config.yaml
n_layer: 14
d_model: 224
vocab_size: 6745
activation: "tanh_gelu"
norm: "layernorm"
attn_scale: 0.125
init: "uniform"
init_std_qkv: 0.0265
beta2: 0.99
grad_clip: 1.0
schedule: "wsd"
decay_fraction: 0.82
z_loss: 0.0001
Each number is 500 + 25 x the weight over its row's rms, rounded and kept within 0 to 999. Layers, rows and columns count from 0. Numbers have three digits each. The size before them is the row's rms in percent of the matrix's.

# o: layer 10 attention output (transposed), 256x224, rms 0.104, rows 195-217, columns 56-111
# v: layer 10 attention value, 256x224, rms 0.127, rows 196-217, columns 56-111
o195 109:537518500516510517502495507468475497490476522482515466544478490475488462514468504490498436509496513508501542490488457416502488514528489465472523514500548531500478500533
v196 117:478494439557477488478461508530534479493525524475486467486479478468477511469541502513512524483494512494480525465475474514525490515518514508500506522526489524468535525487
o196 110:474511451501540513502472530497518512530492509514506490480500489450535497495493502536442502501488479535499507521475479482513489503517489481556525484495444501496496521514
v197 122:481484501497488451503550520469507483491533523490512497476525488518488498495521477488498466492525485488512527474509543517527509492475484488491518445480518484488501526509
o197 109:496516517494508540523502503542555520471480492504485522501485540516474526539456480510477550524517435459458507422537482503517478512493561522531499473479467478558508489495
v198 115:474493576459452510484453470503477480487533483487494466536527500494510494476493469552537479512490476517474489532483485463518537500517448514495508469501500513496530499514
o198 112:497486518497501441527517552540480499499517530474503494526502512448473507486497517474556534502525510508520472511537475518527506514552512470484513513450461537483505474458
v199 113:551535517488486484502492526513505510513500555474485554494498503490460520479470555523512464482496499503468509528515512551550479510465472468553513481498545504508525531548
o199 110:539536527483536545480510471499473476506467480507535516495468489485462487506529478518510560511506511505525498514490511489506459524582502483532497509488514504496518531507
v200 116:512523496504475470518450458486532535499479542507504474499475466514496468480491515534538482515480492504503499526483465481474506480508446494528509499458486492494519477495
o200 108:479518435497507477469500467502508496508468520514478502528519500515486497457537501517486523500481474513498533468502452557508448482494482446516485463493487481464501471466
v201 116:525486466543503515556509474523473489467463519467489516524504532486476534506476502516477479508468540493511505500508496528464516522457527466519520505513549516551493498552
o201 110:487487482464488480482519544497501504525480490509532476458502551494452462482535497481503512512503503445502515496490484523478498505533526494487504480510472500484450479509
v202 120:477493479541490492539519472474470523545498490467509506498440517482488486521546460492534491546529518509513500490504519490518495515481522511491492512485491498463544462534
o202 110:465473548517492503540467512516491482494492564484498538486522484500491480491538420488538477513501519496499519491481508529529489508485504487502493544494466493507431498478
v203 110:519479479501495541475491479492469519524538473467516450527518463468468499472525466497553493548474495492537556472501580513461508517500548509490537497497472475497479470476
o203 109:514485485496532468515513531483482537510537513511539519492475508505505531528492531474491528473543525460455517476503506486463508537508499479494520524508494457489502499518
v204 114:503492540499498482512507531531481472512521515527485480492524506495469478471554509496496488465497467490485507467520470506485503539509501501484490485470478510475486539528
o204 110:509499528492478503522453531489507448490511541473470527511482502474442494497516551505489527515528504497503509472507520467445499514531520535472534507519533531485498493451
v205 117:500488502470483478518490490478546454502521499491523507489496528470550504496503472530521479490503511439497512479510530466486467550507505533501487531476505536489500484533
o205 114:528518462497523488472494507457525475507491520485483492523521492525517450521498427499518480464493524521523502463476526512458490511468480494480520518501456509507507494475
v206 118:526506452519488507538508527491503489463512490469544532541516450541490558489457518498513480529493531500481509493498498444482499487461512516503472468494493533473495501472
o206 107:466525520534496507506556478506512491513513462474471514522511506502487447452471476506495440507459466471538463503454508499459514510490498497466507477483493482530480470494
v207 112:507504462529472533493501472505529481464444464515449510503515500495498496495515474549556465492457475500513450507484539490481505490499455513502521492491488526472514536516
o207 108:475493504518498564529478550531474548511512520500470503477495532450487509465460485482491498498510516478463533511478496516516515438446489524511501539490516510465492518486
v208 112:519543456468488514499457523512515527558517518530463457500483494529537469509495501502470460510479529511506490538493554519511474501539505496509498554499549516516480473490
o208 106:502489498523514475506519530566506512526448521516502519507520500494486480479475490475495512494485476541506492480484525499503531517458493522532446497497530486537513481497
v209 113:519487500481510515479500499476487466479482513456475499552493500504482515536500495545476481492495527480520486512470500470489487465462501554542498481520506529497466484543
o209 106:498504517511513526536497473514517469516504486496508456522476520460514488511540484502502492478501501491492487524472513501463474525449442480522549510492527526504497451474
v210 115:501537519466445525519491517513505511487460505468541489527505506497455487522459476486522527483472473513485514506464517519513507518484487467489490485504492492516522518531
o210 110:441540468532501518523518524561488509492493520521495478494475505479469508493499505460494472510525486551503453525514527489491537527446513526512489512517519520474493538513
v211 119:476490501495497509529481527483478505541509496477531477534517510491515479499446487485481506555513491503524519514464476541517492453486523501544504488485502508483474525510
o211 113:478514543491499498489523503492504496460516523517481530513523472446561502492513513504537489489502500531474483491438516542485500497484504507492522484502472520535499490501
v212 125:523512507493462529522545514491479492533512543497467525492515540489539514499508528501500507507551500538507482490505477480483477476487523479492457545491490505520483489516
o212 115:500480532491469498552487474507443517444483530479503523507506512522493476497501508532508463507517506492492497493462497528444548515486524506516484471506491513501456491464
v213 109:551512462445548476521490482542481501495489506467544426502462508517533526530492502502475507545465507510488514510503490470517515536497501505479477483498539498510498454488
o213 107:501520502532492464500489520493449528507478491487502506500509539478572495448558498446530485474520502497525499463561494495518523517493529479533469502525503519503491489530
v214 117:514519498481501523568568528479520475512499477505491456514513541519484493481457495510502510498447484517492535513512567506498517509525533542498527501470456483479505465479
o214 109:500511525437496499507482503478476499442514526521476482496489502491484527465532502476517482479498478529466457566483504557511550491523508507506518533508467464483518512441
v215 112:520497532480522447498489510483510487486489504543499493526541500472478484527521543489529489492533520491531511486561509509503499513474499491495546491500489502501514521502
o215 108:465495505496528515522477495507504503503513474497496488481521500521563514488535476517527536519491466507500538510504552513461534466495453513506517483471482470513484490496
v216 110:432501532502450488526500458520473533509474505515538516509509493529527494507492512535540499496517521523528537511480493492483466493504466477522541506475491497490493471483
o216 109:502493500491485500519500522457483485487480495496496512547516505522470530501445451487523475529515511518516539473473489524477511508506503471503491484541527499496511497477
v217 116:472503476476476540503513482471525507540520515503493491548501479543458480521510509525491501512503531444493546575443471531513510488500491459494487530515507480506515493508
o217 110:456514455489485538482526501415493464518470507482479487492497520508490539511509534469500477515502535518494494508491523516524495533446496495510528530467479511454515478537